config = dict(
    d_model=768,
    n_head=18,
    n_kv_head=18,
    d_mlp=3072,
    norm='rmsnorm',
    norm_place='pre',
    rope_fraction=0.25,
    parallel_block=False,
    extras=['some layers without attention', 'local attention windows', 'value residuals', 'an embedding shortcut'],
    init='uniform',
    optimizer='adamw',
    weight_decay=0.24,
    warmup_steps=303,
    train_tokens=563100000,
)
Each number is 128 + 24 x the weight over its row's rms, rounded and kept within 0 to 255. Layers, rows and columns count from 0. Numbers have three digits each. The size before them is the row's rms in percent of the matrix's.

# layer 3 MLP up, 3072x768, rms 0.0331, rows 2531-2744, columns 320-383
093:162144108134099127147149158146157126113121099142101177166148096118151108122120145115131143123088140087092147119162097127127130125093117147142121163163157049138179156127136154114150127115105118
106:117118125141102111149122150108126136147135121162089158125135138130113104109130118143117128139124135166116163109110124134122148181108097156142151135158127139122127112124114202129116152179108142
098:106151124114133075122143100122164139121129141141104150125099115150114123117123158125156158158084135136110123109126121154128166127145131084117137120142142137154110080127196134149138177120062103
106:118129132100123146137128144157103159149131179146113118110138131120120101129082095136081125112115132169155111124127116140140131103110161161138163117154133131154142147096129161165084120131136122
103:155167150145116143160147152108127159120133089123119147137143097167159124150121138111077120133147159129084152125118099126094083121109088115144123140133141128151147164153147142125147149144132083
087:113115156156093075179132144105141115099137132138088147113143159147126142146155113143125143148144092146108120110130144093165103117111144125153129159145135106158151178172092150140118079131100101
102:142143112143176104161119080121162122122100124108083112114110105158156110114139121103114138150121137124092143097126133153117136086120109109121149116153140144112137101120142178141130146139151132
107:106129115115085140114176151105117113141112148157103122127112163146168131109135127094116101107145138081146128111100115126134138146148084118145156126154147116133110135139107134153115113066116148
101:101085137101082130097111134125164147141122128089155124125147104080145101162141128138108160157071060121103148132131164137113153121103099140150114129125139108189101130151166140137113131121118117
095:097130134131138148112151133099096112135132128146091099150074076104126082105103106108121191074131145108133141169130179096155135106125149160116208145134159101125161127192118131117128124112124144
091:107099119122073063115152137165142138143150155133126105098125093160161101109128121147114144145150148101061156144154132094168138107129130085098148104118136100139144074137151173097087067067113119
100:135128134157118175155148116134165151147129136137071163128146079126169113128124110166179120142149124097117109121111169120149130178143127106103148150149155152155130125136121154117086096121133084
095:153148162131067116134141172109137136150149144153123134146186139114126108164146110160175138113131144149135151133144125150138115106162136113109132125120105121121155084113099128079107143137104125
099:172139125148139122125133111131147172106119112133142166126139133166144123109120095133139112091123133157132141123128117120081155099140152107112146133131130100151135135137145159135112117112122132
097:101120180131118125149120096135111126092161140122118128098166125111123141126157133120092173169148132109156119149121130163104108147121122111146145102129116076127148104111129121147122107130183132
102:085154135127130113148152161133092098108160157136127114105083122058168134094158113156149121110094159158120152144131115116133139150118124141172163115123097170144170113168138086155109120136132131
100:135119159113063115122116106138113120118083181131099127152166116088135118113132138111121149133105137150107145093157126153140117094141167159128109146136102093200136131129135171156107131097081105
092:155146089158138110146158164133136145140185154113138085160128126111140153079154103141098114102124120121136172127140117156143142160131115141119082118129108138095109157136150131092134122140083119
103:125138117120131116126125133111140120109106084141132110139126114095069145149130100118058153134124131113069126097152118120102104098069104142147140140119143128165145161143114178134139132118099072
105:119110106157084154125143127129128107105131179121146145136103127099149116096157132108122118181182123144142115097105125106162141143114125094148115119129164112131139114104120115148142110111092111
110:147122118149121121136136092124134153120162093104109113130153123136165162134103144100129120127092138119123117119157150109132120105105141158136142109143137101158139122128111145127140138093122117
108:128163144081087149113181121138140129107113095139130121150135152133124141108139104183146106116120104209123124133094124131130136154137081115119142134155121078143108170138122100093166150120147144
101:137082138143120126153146116155150145150160135118125154102136117110153131129147175088100124098160148130104153118136157170107140146124119126177168139113137126128145151125181112146134105158137135
104:134168115095159097117138118101111123137121127118142141108137117134132154133169121147126127129148115182104169139164136105094111110124142150125169133127119107111137101132106135097114142130125155
103:119104147121130155106113158158164122121161127135095131101146079104103100114138140124083130095135166162102072146110101121134127155110115107143130111117166115148135166130083152129163087134112096
085:158117117150109108128150128139128126119156083165140103140146138132132131118129094127111125138130162099133130161120096121131115124156132106123093171112077129116166097153116165136117130157107134
103:104106087157140102125109134148207141117123118081141107148149168098144126140147125133080157093120136144118150108076106093073135090110129087137123140130154104139127124159119146170103143084150141
108:150092144162125118178149176140109109128126121074149164084154152103169167115151180098117175135103147106145105124155111069162158157099134113164130127158141133136168129141101145126101111146115103
094:101130132136108166153147152123078148094140110119118115133144110081146094106118118052130105144107130159156117116098161147114146159117106111165125092118145114151157087140094177128115118164171146
097:174133139109102167125102138136112118169110140140150112128141138083123150096153093123150127147130131129110107140125123120146105129154076112164153149115083133118132061154119133133126118127118130
095:120188182102120132177086109142142129129109098141149097120123104126108130116175134148121152079091135141099146174164113113145096123096117075130130124132126108141124158134106137153113074121139090
106:175117119129135114152156130133138161151135088112114112182144115075112118108149101094142107146145140151138119120105154131088152130090156136152122148155099134179163127087141118173112133121151116
097:093096132122154122117135107137141178133115057068097154121130133074105130130151175111132139136095139127096132128102105173127119118087113152136127145120129118143148114184099129159110099120158157
096:169163125108154156166150172160144113117115118142131088117132117123085120115120129153120079129107089137137130118086165127167103126149096084121092087135126123151110124079133127114103097148109077
106:089110129091139143152144105111127158154134174140056151149104113137125123156142145134124116136108071182147119169130138116122126172114103118178120165132137094184151110135134125158093128133076109
102:142116143139094128150160146128115129119126135169106135146159104128137106093127115127102097124144140161136089104134116101129160107115134130102155117133140109149114096186149125146114120102127126
097:200114150149139138157092089105144137143156110122129128133111113070124122090159126130116143138095152126087173128130130140130146105111147194119122085151113126125120147124160167162118129118158122
104:165129142125166145135126096164121130148097185096117131118180142124131132136114099160134162115165113107153154101140164125131053122128133112120160133166135088143126143083115148127131118124092117
097:121143160140111153131123105099135127105131130083138129129135094114108127109207123166129148146142141147133119154136133137128068155107084131124117167168112144166158181124092161100150096124140089
101:108175141118115120129139114095120119117130141120143142138155088078149132143144125152163107120150135171129122098121125132131108142106136157130111085136124096144159125168155182144164098134135156
100:124123138068108101110131174128148152136142102163145098163154126085151103120135148124102110141154140185163156162146139080101093124096123121153135152131137071125146143125185137125117141168161121
106:146120107146091097134142088116167124126152126119143133128127140071166118079111157119108097130151142130109105108114085111120109164105117155158122155134127099163144101154126142164089134111139144
100:151130142159104149150159084120157136155143076108130148092118104144098093087102129089154156167105138134119170141122088071135120149092132150147087112157102135144102136174140163129126112124134122
099:094106121094099123113129131094145150121093151130101122116171073136107105117118169105133086141145128155155195131095104125146145151098105110139128143148133094174128102156106113147083060119125148
103:122115133136081132176117147131102173108155119146167119109109108133094147165124120116091119112169095113135104118154156118161158117114108115114098103110125109163144093167123104121131086129115098
097:124145104116109112142116153129171141128127105116113148128190107148148105105125156095101140114154129168132114092141110132130146156144131136157124137159109114114147124143155108140131120123130087
098:119148136159139123138144108127109159157119101134101083170118144082158095123112109111126102153111151140141154119133175159143134093123103123147141108140133130093187126155151131125124097148145168
104:098106151132145128119131099114112153122116110141110131134126121111111144068129119135097156116178097129142153163151117122130112129119149141144117106154148128173092117113136165142121117091067151
109:160124128120134145129138132121128081136134129111113111138116154120155094134167136146143121109169148137203117116173162061094142142097119152146162086157111145148116106137143156164107134106103119
095:093155110108134112144118124137124118106102101103125135112129141138152094098118164134113114087089143121136112129141112057103171152159118175154186146130128140171161102106165130092183116131091159
103:112102152109157118140140102123138130108149112132054168087171111125138094137156119140151113126109138148170130108149109106103126157040090127158131097131162062156114099173133133157104132142154117
105:109070163125113114107158100075134147118159133134127088116150113102127108124135126113134136084093136115141145091137123117131119112137139163117201112164144090106161164139151156134083147167090115
105:110132101147142101145105173096156125129148144106094083153172138118157141088131143156107143135142111120094112124122124109122147102098134050147135122135121145154134132148165159129097162106089124
105:151144110149118139113086152123126136117135156125086165162140101136099098115103160119114165100155130108166123158127156125126102123103136126103103117154151105094134115137160134182160084129187117
096:138121157113097128160123154166174096120133125128132138157163160122126104074122164170124125111136166145136139133109149109129158152131111137170138114164158077181155118095139135128131106137148118
102:138111147101113099132126156091121130132107129098094196079129134135131123115192129167120077111157125183087095154109084123114111152147106116134126104119114104140144136137122147096148138159139139
103:150158127111153142126138092102168126115183108114121143117103109136132108084063173164124131091123085152131128118100160149090109099139142140148170095131127145134119096158124172141111148086086129
101:132099116174148170160126125109160106115133136121117168096111107132154150111137084102119100143101122159147129127153141103116155120118147087154160101097181133103129115150118138163118090114125175
093:152115160142123147174149133143128165139140163120131137159160134146115132133101123127119158096137137130127159128123149141167144110113042144203160119163159099162105166135116134118124109119095119
101:122176124136136145132128107104116133111106132136091155111107131110158141093150107102132107107140141160135149115133105095130166183126103150160150166153105093136136086153114162133126125106118152
098:105137099154099096150164137151120153102123088126128158137104114116115096127118140136087171141165106117130168151157111141126141092137116146200164126126160120140110134127128120142158143209112089
094:153132148147130155146129122054131141124094118111120133164162138131065076125118156092098168075087101091089167112138111148156112099149112105120086117138157105172142124096117143122152170142117115
105:088147128128122121133195104112143112126101110104154117101136110136142135097147076115096134139135105132156156133122120128165142146115095168153130167135118095125143116134140114162124096125148113
096:114125137129121126141110092172114150113147147104110127135088166092136089140121139107099131134105091119184143053121131079131181116094124097153116093134158078145127131129115149162117132110165165
106:120120105114142157147177177130142184134148141119062117143147118129146153104108133166121143096140098141123178096094124138102156127128107150128127143146132125182161123129195126184112070141143127
093:151139147090131133150157111136116144108122090091127134118177082156086107135132106140122126132156130132133189108128158138114107111127119160151109108158107101148117156184081146128127156122072139
101:132151149162106161135158129111155126128135099155124120132166128110127114100187090121130111142126127155139136108124133132127145196115108151134135122231109135149097100092132161149088133148150137
105:148144184133074112149145121100152149126116132139095126102097109121101147096122147082115153125099137179118144149149113130130150095113092103146113143147111122147126111141090142122138141119139115
099:138158092164122160100124164108097125121159141128181114082154107084145155141154131083110161102102116139129142134113137149120143128124159099169130121140120129125147120154133161104130146163138127
111:078149172192094093147123142097136139124141130082127112127096147129148120111153179133125100127166116111150156111140128139174097129115094121131094150158097155139161168145146177108123136133156134
093:159099090125119131129129101160089119117136127120140117107145158108175179142131114119119089122108109142148163125121116136104149146108119165175149142130143142131110130148152134139108154121175099
102:168148133147114111145133131137155108120157134125105123115151111105142137101165155137115099123128125123121177124171140133136092106121120117128166170169149131139136072091149143161128158113126102
096:099117115158158141159128133150093118126114138077143122145163146114099080095109154102126119137156149114121114148090118096092099157080123097157183126132134152114174108140119137132117109107114180
099:128175170173138119134145088085175117154142141147078144161118113095120142100144151097103085157111169095128140092147089171102115108117110136104111142161115126103107104154120141129101105127100138
096:115111131123119129148119150106211156125152088140115132154147088154117104123100117127137133177179088109083101108133109125136091187128127143113149147156161115115168182144156142102146141168115112
095:104092100124123103173108070132093169140107143122115148184173124133162104100135159149156111131134147163152108087123109124121103168100122136124165154179074099150109112117133137163142109143115093
105:148122099149090099132137119143129148109126119105094135162105092160094123131138148100122130112163151110134142117124115127152127117129099184126122130154145126137125164140126160085105145137142112
108:108140144123084119138146155143105128092141162128136109132164116117161135132135123113151113158089116130135146140135143104130103103134103088159120139170138111126143151125098169139103090098097166
087:132104162154078109128123139106146140163112091142122137118124134164129119126120152173123137172114165123140170110107125119102143092128110115142129126141132105120118081100154126139107118138145158
108:120182163115130140124132153079136113114128092104141163144151083151110171096159124127146148157127143086146153102113117172119131145124079091117128119144160125124123145110140139144120130170153141
097:139128164139147143139146138108160113118089107114114149131145089171098129129142118155096144115108137123129148099125143131127112123091135109168128102100131156128181101135098140153144120135094110
101:137159167140092109120125140090115157123153115116153119127120134129139128114126161116111120141124090119113162105167150072095097147149118088128167067130159109111152097135097131137149112158109116
105:147125103109127114140135147131120127123123116133193073169150128096091126118129123111135160095126156128112173162102090104123105125104121135123134147143136133117141117106161136155117146121128115
099:131099137110074147140121102109122146137133157144115143123101114114128125151124134116145153107152124147111119174138109100132141153118132131122131070145093112123148121151150144102106100142121120
102:111114104134130153150099124087167126111100156127098123131127125105118114140157116106127156125132072112127126142166103092144157098103119130113159153155142126136150065104117128163122115103082126
099:128134128123137152133128142102114120137113121112151118150165155055134118113173184123153138088129122141087122127155111090147146127152129104166139155139092144130175125098127132135141137121160159
106:155101109140130092139125153127127103108099074117142111162155096118154095110156144119096108117142099140099112098128098099157118142122085124136093137170138142152115159115131149087112125141153141
093:145147145105096152120157104140149129096121141122128108152136151123118117154141121173132090144132089117111143129151105135151089104154132175141138143099135101148130176197144153115113130103127117
102:138153162158109155100183125097153142118139141150129140115145150132125087172129121085154139149117123118083158123142166128138147146125118166128183107138155136118151100214077158162099143147151119
101:130130138102113128194129144154118095097139106138142081153180132118176069103154126120150119111106119114161136084092126101131099145113128121132153155152147114149138087141143130143063118118155123
096:160095131153110114118122123128146141121172155105153132088116161103188129102124129149123087116147128142135089149160145113115115106127091137129091133159116136114155146209092156134103092125128141
110:153151137168119092163099086083127151133158126134113106150114161135088092140130128132097108099079132106156119139163167133089117139130117099160136104127103142113141132120119117109104099122084147
096:115116150170156099125162106082133137120119120079130113147138101153150143150114114185145118105162118134110127108184133085152089145108172141108146130116151127110111122120150122133119136131124126
096:131151098150138107130195099140137113130111099115115181062123119124140111154120134157148090120136126170113112085112119106120175125129116168162120123113108109124134103127100138158110136123052144
102:131135133170144094127129129084106118133156156089145123119123125134091140121123119070084147092135117125125178080107155111137109098114119155138099112152155150081134174106118129154110132139130100
096:179098132149159095143156099125115127136138145116118095101112108127151095096150112129109141111107119155158144144130096116143150147120112108148123140140127138124139134145118116143138064153109126
094:139128165142099142169092126159135163109140087110102126107108139128114132117120107131145121102119138101091151129123146133109138145149127149092147127148141140136176116180147145127125159140135153
097:143136106117154083154150164127153131132134137127097141099148136082128103110128140136158134135097100120102146112078119105128078137114152121151155095120125089099164165179124136141142118148158136
105:120147136112126085140173108121111103144148116148107114107164124127119114114145122141156157137126104159134122124159141136119106142130081148169142102097154101138162118101111117142157128152149145
099:131149148156116146149141112111120166121126115127129116139135090138116145165134136202116147076133152149172114109122101163154145132114124148128150100143115096133153156116135148107132142143170149
092:153146150103130110122144100143166092135122109113132136053165104115121129123141151118057180101132104082111096134117144077098128160139104111118122105172117118119080076147156151168111102166112109
106:122146116145170153121158141127117142111155116111121110118148155114106114108130136101124111149150138136131122117142141098076135103120162135156073147133163113109167112100149173116127102123099086
099:165152095180126064174122109142146116133141131168099126111148093072113119106114139136102161125101210127152150158144130134123131128104171091171109130140130104146120182158156130121135128124140107
098:140088111155091090141113117101111205119129159158127159134131102105108091168123160112120104088167177109108191100134088147110140135120133155170093138183125145129103137135111147110129126127163136
089:145106147182122138148133142120097101101139190137109140142122165108143113142120120121132129133114127120141082131108164094115159153111131108151134137119177091129133089095157133168109083088167110
102:111130117159108119137146098122138127124153133129174144101140130106079140138113110114091117161143140179141126139103131142123139166135102108140132172134134145144100138140097175152078090081171135
098:123112113108103091138154166147148163140194111148161137151173134104172163114095139122133168132141176146102147146113128143144108138100094112138171085126113108159152154128166151115143082108107136
108:129128137084119141117128119117129164123095096122136106084128146151128122148110132105092125112157154102142158150151122129087154140151121141129113093160110123126174092141100114138151136148176146
100:152135102123124118141134130102123141100138155096072117096130149150136102107119124132139153129144184114062089102157145105081115124090137142136123167095160144147163093143123131152155149107114125
104:131124163124127141138156154126150144131136126147109103100168103140081135151118156146083136135115128144105117091142135155138133139096139122141130141168165122158121160153140114149141131092118116
100:160133105114114121163108142070150145156142152128127115122161095109149125165143138159123100108091140124115138113110130116147132142106133082178132115202107117162148162142087130165082141111133157
092:120084151117144123163154121136174112144131119111127150105152085115089138111158159151114145125112151141090152100128105084135114156131146131094120140139141109147185113119127158131132133131135127
108:134158118126134128147147167155176146123132136113141101117104126103106140136082150134149103122136124115146140121121129081129123154118060131138167140147120066143139106148113127157086114100109085
092:139113130152160158116119060096110124132136125159110140173150141066108148102156107139118123141148139154092106127139119191109113147101160175123117094165115141110128101119150165102147113142102112
097:109137119135138098128099179122117105112160170130117127116143137106161123120128162113150128156105166111089153114118099106110156184095099106140115107111129126166121085131119169109143132149120134
100:104107130145120176157132137116141122119090126115134129125164093134119128131098124113109108115115139087127140122110143101155116093116133150111146141164131119173206145136116142111143104119103136
103:133143130158147135094169122130127172148120110118133148143132086140134152137126133136148100133107167145119127151146102122092048116144143082130136079138118092165158138097125142121147089123128158
095:142168097126030115145142202113129136129120113134146108110160112129140134099117124149119130142127151155116142131107123131178105149134137146119132105081111136115141141133120160176131150156117088
101:137124086130082109121102086139143133135134130108137166131132136080144118092137131122118127159114108122092163102117144135116134132098108122098096154092087132139137115151135096108120093159115118
096:121159101139169112153119146114148111164120093124134126128126158108138114119143121149109119158117111133117106127116139146101117153160103130128096088141118114099155087150140126129072108146121150
098:150150170116126160115142154124150179128156107099116177151146109125154144138130112103115132148172132172157171159120129107074113155091112175123107161117147141135167117124139112156126083127150120
098:145114176132111141141115152119186141143162159099094133170157120137102132106138112138160096151109117123099141087127175157119082118140153157113136125156156100155151170139106132136121072129097112
105:117152110119071145144167109084120152138111097117101146125103132146106070152101159114096105118155129113115154147120135115079147084103131128114121146080139129143179127158124149086129127136137089
096:129113094117107124134141128130103138111167119115109119159157098123144140128105165094153117158098155169102144101130109087151122156113123126103103142125086144177154115171162117139146105177097165
099:150114133111140102146126105095121128146130144108122109125126141124167100110110138124107120140147097133128144151092185113094115132058116175083105166126122134165089153130118144150113123141106168
100:155134133115120122124129145147135169128115135107104120139131112091143094135083116188114124077089143177106133146177100075106119118103134104129163109123104121155131116128127134117106119152123155
103:152145149168089115152143176130154130116164162106159086140151153096121146094153097104125106143154150143133163106114118146098115188131165129129099135192147147127163103100114199164155129156144120
096:130123116127082083117147108116090141132125168103140146122120100163105136101144145166135144144127119152128121102139130096136117127139121143156161157148095086112125116116087127157095121140137103
096:107101151163116080171152159091110162119164155118149181112156138113142087140116145145150078070145162113130156105150106130157117082133134121154093108122096145132160155152121147121142136127118144
095:096118170157098115112141171147139143130073101099084134078111108091121084122191120138163159112139127120129103167146099101166111116122146135089088129124114114113122080079157134168126125129139113
098:116134147115092126146192123161091140104143092131122124177114130110095128109146131155116125137123128147148125117105087129109120164100155163107120166153120103152087149121108192138137114138141138
099:135140108097099139136161112182125120147176118098148124121171138105146126161086155124167125141075152121102134114136186105138096131103133134111075124124121156099113091124178120133156139121120146
109:158141141116131111128166138147149124147103126137118155133153161154113113122160094085117121127132150178146150120148120117103124119147141105141163116168120121099154102169141148164115147107117128
092:132132143116114133135142129120148132130120099133139090114171126154103115134091144082101144142127137109127178138133128129114125139101108196095171090168067146125097143096131142184137130120160127
095:124129157126105083147164092141118105077162123095109120143128156109102099093158145130162153177145127090110154145152129134169146089145119113147121128131166128110124091124134132149072116151138113
099:124128155122057140134191120119117136154130133143111160099102156132118101115093166139177114112128115157096134147156156137130117100114111105137138156194093104136100105134158124154147126144151117
099:139124115172069113146125170113164186110149101104136144149160121098083137108122113157112109142101148150091174083140118145141107103123103096133127105137126075165133099158120126104129112188154090
097:164156107132135117135134109135098089125155112121125095157149156107132171140127124163102169110109181112123155158116113143104125146118116101128125148155079123084145144159114123167100128080130091
099:084116121101076161133123122158159141135114089118111111064129130097109136106183120094125144126145115142134136138112126130144135099085119125111079095150134110135176129124112162164080113143132181
115:109113137156102141142119123102144162148141121126132104152151109096138153144131105108135126117135102156181179140134106122105136131112134132174124098140117105152133130133112134134133137138113146
097:134112182150115114151155118100154128115144112040109160129146162173153105124119153124104150133154129119125127095162118120147135092120143103137136130125137127102147114134156134105078160131090121
098:151088126129136093159110134128134132121154146136148159107148121130129093123139159109142160127101159164116127141173187105135171088111130146143151144168120114144134109092114144140136117128146109
099:156135117129113121146127101100136132132140168136108127126126081126125122109135162137133079132117121123136137124176180103110097164103140123156135134138135120181133118117173126135102083132136136
096:134102143125153129160134088109130154131122103157140117119119137111146144123137167111157114138102180145123153104156113138159135107137117125153142115121134110153125154133137138139095112117153116
090:143132117148123147117157152140155112063150060102126084162130137151123117103099110115118164122158121149131175137140116138125137107119146139110122120155104086130145110162134109141155119133083120
101:133100138133155123154136147164125130138144147110098116118176089125153123093115166153104118098083121140099116141142127087094121173114149120127129120133151139146098087137167159118134109122131106
104:110172146151110129181152096142112138145130118077134118082184128140150121094138086107092107118135099169141134128095154074097129135143100152155134154135093088122136124127103168165119123122098118
097:125127105132145151125134123133162125107138127100104164115089070130068131096141118111094149132137122135097140119118106124158149177128128155120167107155174090112162139133107159151075113156096096
097:158143152124134113155155114098103101102102110136131157087118112144124125112124127083133150104123094125173154127125125111169133134128125163124146126147085111129137140199109165081140122106065169
094:121111131104099108141133155141149099116141101136135090152138092108168149081120114152159115116148167134137113114102186089140125161130086140118141095115121102133136102094148159078065122120108109
104:156150160132119130130136154156120134118130206124106151103110070122152112147159131163118139138141091109148187111105126095121112109123156085125105136134109118139144124103115140102107123124138098
087:158092079151136163163199100135082126127102116095155152091134129144106139102195115159155153107132120140103149155081137137153147152102123134088137142132117095124130145100117141098115155146138113
104:145128155145115094176127143127161137101117137092066139112112136141129109099147104130086136137130149150148120126133109124150139125106110159133109148156115146142147155174083154161173108116141156
098:106099142100096138159146106089136141122139082145102175071161125091087154112155121134118140097103127135086148170137111168134146095134127106116169117138130095152144111099135153151116151091123141
102:121119114120155122143152175145112133099116114120105142119136083147112155122105119129119109111098102095122152141117098100075155120088122122138172127099152119137123127141150121127131134095102135
097:180124122133100135163116135118147122125134076128119123137162107137113133142083136095132114087104116154055129118120088157137145116115132137133126092115133112158110143152163142134102143141193094
112:113146098110136169118159108104126141138114153137133129136127150107091099139143145112109121137107170167120126100122130123123124141120139117130108113161140148145092114117128157127125109157099162
102:108136166126144127128112094134140154156111104121127195108125159072161104155142133094148146135115121172118125110157117075124108143148123141130138133187123124097160080167109140113103131153157118
099:131097106125150105171161138132123142110124108091142128065119122090129144143154133170117088132115144153181107142169141112118133106097100094130148126157146128101133136098128147142093117135120138
111:141162144124145136120146108133138134148128122122076114147126108095128118131119117131120118142080143146080126107155124148149155113160113117116120076165082115108151156154141142121121146177077117
102:155133133145116106162145170114118111130127152093112150141117082129109124116125142161127173129132122097145122093134104098121103157114127111130147077124105087142183079159096140116101095149179158
105:106148178131125121131136120081166107122104060142124109112131102127109157122110170096189141119079146141132085142117082163115097122118128088130142133144096142160133083106139165131095118136153127
103:167136160122142124176165126145148132134158094112094159138161117157151105115110180127132099141087150099104169136193176128129077110121139144144153120119117121157107153146143114128121090103075145
104:175143100149139102153108131100125127122148103135142137122140134110150114110174118109141150125100127135076155150124132104116136151109127124136103130181123137108155116114155165124162115146104141
098:154176160119158116152156092133116146117147146089120114099129140115138148062165164138116119105105115149088139137155115088152129072113099142144123088154101142138123116108156112133120129133135077
096:133121119109084133131139114127109131122154143112132133148124077144133096108137103149168139121118101104140129129098112118105141123142108125163107137112125095104153111146133168117120119155128157
099:141091160126061161128129124151147158131090115140090175086142077136103126114114195097133179141136119141157143053161135132124144124126144157147106123117100123147185140124165122124145098116120109
090:109109152154143139122176157103132126053166128096131177120158100120128075108149167163130136129150145119121131101118145080104140110084139117169105163150162111131119143144111151140114127174127109
108:107141136130154126116170094109127140135092122161097118108157141105164155133091142143146105102110155141113114146129107145103131144150102084169170160162136076120141134126123138144107109113161132
101:116072152126128139115094135070106165116166134148108109148166150094113105112171127130126118152131145099124085110117125135105111168160123112119164132171153122097119102139171117184147134120139114
108:143118119111080124136140110124116143144138155123130106117101152131117120071161124083142125130128120133118099117148083156143093147136134168121113101091106126132117119144163144116077137167132116
098:117166164137118091194135133135128092102148137079126143164154116141157128095152101144090147137172178134114147110130124089139116162137118136169125182126127102138114118097110163147134136151106144
102:179119075167100151142125130156166145149121160140132117093133166114107129144088085105121126150156125125101095137166152081122172173155124172131121132163132122160170074101117143145117121104145172
102:162118116129098156115121162108098150119138104136072126091166140123156107132151135097108139101115102145096087122135117123098084065125104121086144134119137129160137158106150189186177102138124085
101:106095168149134131187138123131091152121192115115073167123139120176091147093165130113116133123113144166104169169168173097073160180126125138088156155111140101130136117177134130122096149152103144
104:150137124153064112144164175091103112114139117101114098124138134133095146141117095111157137123117145152090150176168123089154148113133123161168166142136128128133116165159139164119131110098087111
101:132147110132116145132137138118134133132132125134102138096119164114147136108088137104154115070096187097071120098115105136092120100139121142126149120117079123149158079155127125144098117125159137
099:135087133127155167135085137064150144118101123155121152132105099111149137123158156123088136138093140103131108138130133119141116139117106117167171154121150095184124145152148137137122152126137164
105:134143086135114129133145177124112152126141129118126126083148163097121122110120151108101184113149106121158111123166179115146151102090171113101077121179150123146153108098098177141103083181135085
091:104130122181125136151131137125141111109169119121138185159152110125112134122146147114149135096158108113128101159163126073130151144095133156133124140148093135142134092113139118122097127119112177
096:107130127128130155106109075121155136137130097107143104148146131099133101128135134152123143099105126113146124137130138105149130138094114167117140129147134085106137098100153152126159138124148144
100:109136129163105087126126116083164154140132089137124150141127131115116115121126151124132157129100132106089136163136128103139111125125093129132107124124106135130106153176124110085171164153136114
098:088149122116118088174136167118123124121147163131148106145169146114168106101156148081116183136119100136143122103133122121117137145082119170174115172169166125162152115125134185154143137145149097
102:110144147110139112151125121118139131134139104100115156093151097127138120146114106127093119100119148118104133166158122115125133158119134128136170132134081147129116151119188105125107166125121140
100:114180117135127114108151119126138183139105092110109146119078154100148141139158139105114111124127107124170138081126108164101129113089103111179121100151110116122093131174114146148134154131130130
096:106114134126139133139118109131124141135147120118126102096134132131135128130165133107096160154099140155118117164128141130097129132180153170157118139110142130145108119142090121132095132113118146
093:122097154112143128159183137123157132128195099131124109146152116120127157132122071186174116101155169140126118151120112104133081137108116116123114133138063108145135166122115126176136141172149083
099:161106088155136054201164114142119127131187067118108115143157170126097127124147156125184146167094138109111136131143128139139131089116145111137101119145096096143175114141131133133072147117154139
109:121123113110102113136117172109149146105122147111121115122159109142132132127128166126094105127118127101120140098164104100090134127110136128146143150117154107144141126146131146104120128151100107
092:132177130189143098183152116128153096121137149120141129169137098080168150123089162148151101159145138127167139124081122113177097116120114147171126137134134135109117155126111135116124103102157127
102:139115098138120117163149133134157165114123152156127121110167141120152101120115126144114140131128119173117123129104102135153127160132127125126136082180136081136157113134074146120106134142165092
092:117150125128152147140113094159177112135136126129095112098186065077132110136124138162148150073171105104110118138122113134121168116088136169158158121113162140160134136116110152110105114113105124
096:129126127170123135137086129154150072126131116146103088118094131135148150136176155147113113077144147104073094124123114091124109103105110089130160108142153155097117138138168133098070115134150134
100:112164137144115136148205109140128171109163148114131143108124113060132124145106105119100168143128151146172158148099109121140118089130168146114142165109150087125164137141156135149148090073091136
114:116095113162116133141111099135147139127096147128145087124120094140123131100110124114122119149180125108137119064138149128140164122097142122146141148139113098110127106174126131139119118146130088
095:129124101165121155140150112107129116122105130130115103162181104107110109144173137163111143118107119124115149112159120126150114128111082139154127086141131110154159141141131104142149160113157122
109:153126132128161108160140152108125151154147129133113135150130110084115145114092139135135123140126155108148141115117139148124080138119088139147113087170121141114140135142083156132126094108160136
101:090132147084124122140160178143134157116155107113167125129095151120134160088177126184139119148110179125133162132122112106119164151146144097157136128116077127077183132088103150149157087086135121
097:135129102123133118158112137097156106103162159131115134141139125078126123145182151134163145123123199123125113143148147139142134168143099117158147125122121105166124129138145107116126121129079119
099:144124159152122122134146105090124137140090116088087150157112145088123112119110190130162095110124167098111138132136137134116130148134127133156171115158135132113114085145099134170154098113155102
098:112109138170134144174129153133153150121179136142074194117160101128136142106145136121111105099116158134112119159138136149108174154085141117128126136099179118103145128160121108155141076098129126
108:119115114094102110155136161114146178101161156124101097136179120101134109123138144130119098139136145146070121127114115122153104073069130064192109131108092104134176140126150146133111119141141113
105:123104142112115134137145132128165120105153107154161136084146142142091132118125096099164093186131095130083107122182104123077135134131126126170133164151143117144163150128081138149154114134162128
107:168129153100117106154112139107167144152156128084134103151173152141158080137095164166137124130121114108091124105159150190130120132098091137121105162129166089166133133144149161171103131135145100
095:153117158119137100141120116131126152136109143138155159143136093138114111160174135134112131119136167159131119104142113132085171149159102123130126107147101142145155113162165132116092108148146101
105:170132163144102125135195068134114122143106131095102170096193150147118100145126116165117151117137146149076148127110111121182076159140116140139164146123117095144120113134156137168118121170122150
109:108108127152131108121160083142168167121107136109158151162095135122139126100132136144127162143124126114144133107069182111117135159133107112146118179121128141116117100116124145166119104128103109
101:117125175157087166114104122126143154136127139138136069147112155111093119140108111141106106116101093142070151131143154157109117105095072138100131130130152151163116151100126127128142132150067146
089:139170110132106179177166141107146131158116065149106118101146120087134133127127154132094135147117108111151151145142129140157106092128141126146136133145148095167134104122176158130108163188127083
103:086144093142148103135158149168141129121128165136078106147134103135127094118122159163128115118144101102124158119111148116137096160130110126131088128166080117148105129114164147089055081142117147
096:138113125123138103181104132129170114136159129100119154078132128115164126111167126149087165116125141124138119169175132127110131134117122134180148140129126064148134137161138133187094153129134144
087:190129111151144114156138133095105131138165120127121164142144066138129173149102137130151124167080097116096153105111095155173129149129150146125187119123099102132127146156130116148119138154122154
091:173112158146126104147164152113122098120151163114171116123145154110131120156188108155106117093089121123121168113140139072156114070132119095129147117151094156145138111123123186121145111152132111
101:149120104115110122142140140144103110113137135111095118142156116081127156129124113101138142133130149130118133128176147126096118136123138110157120168121111135106124125110116118173106120160084155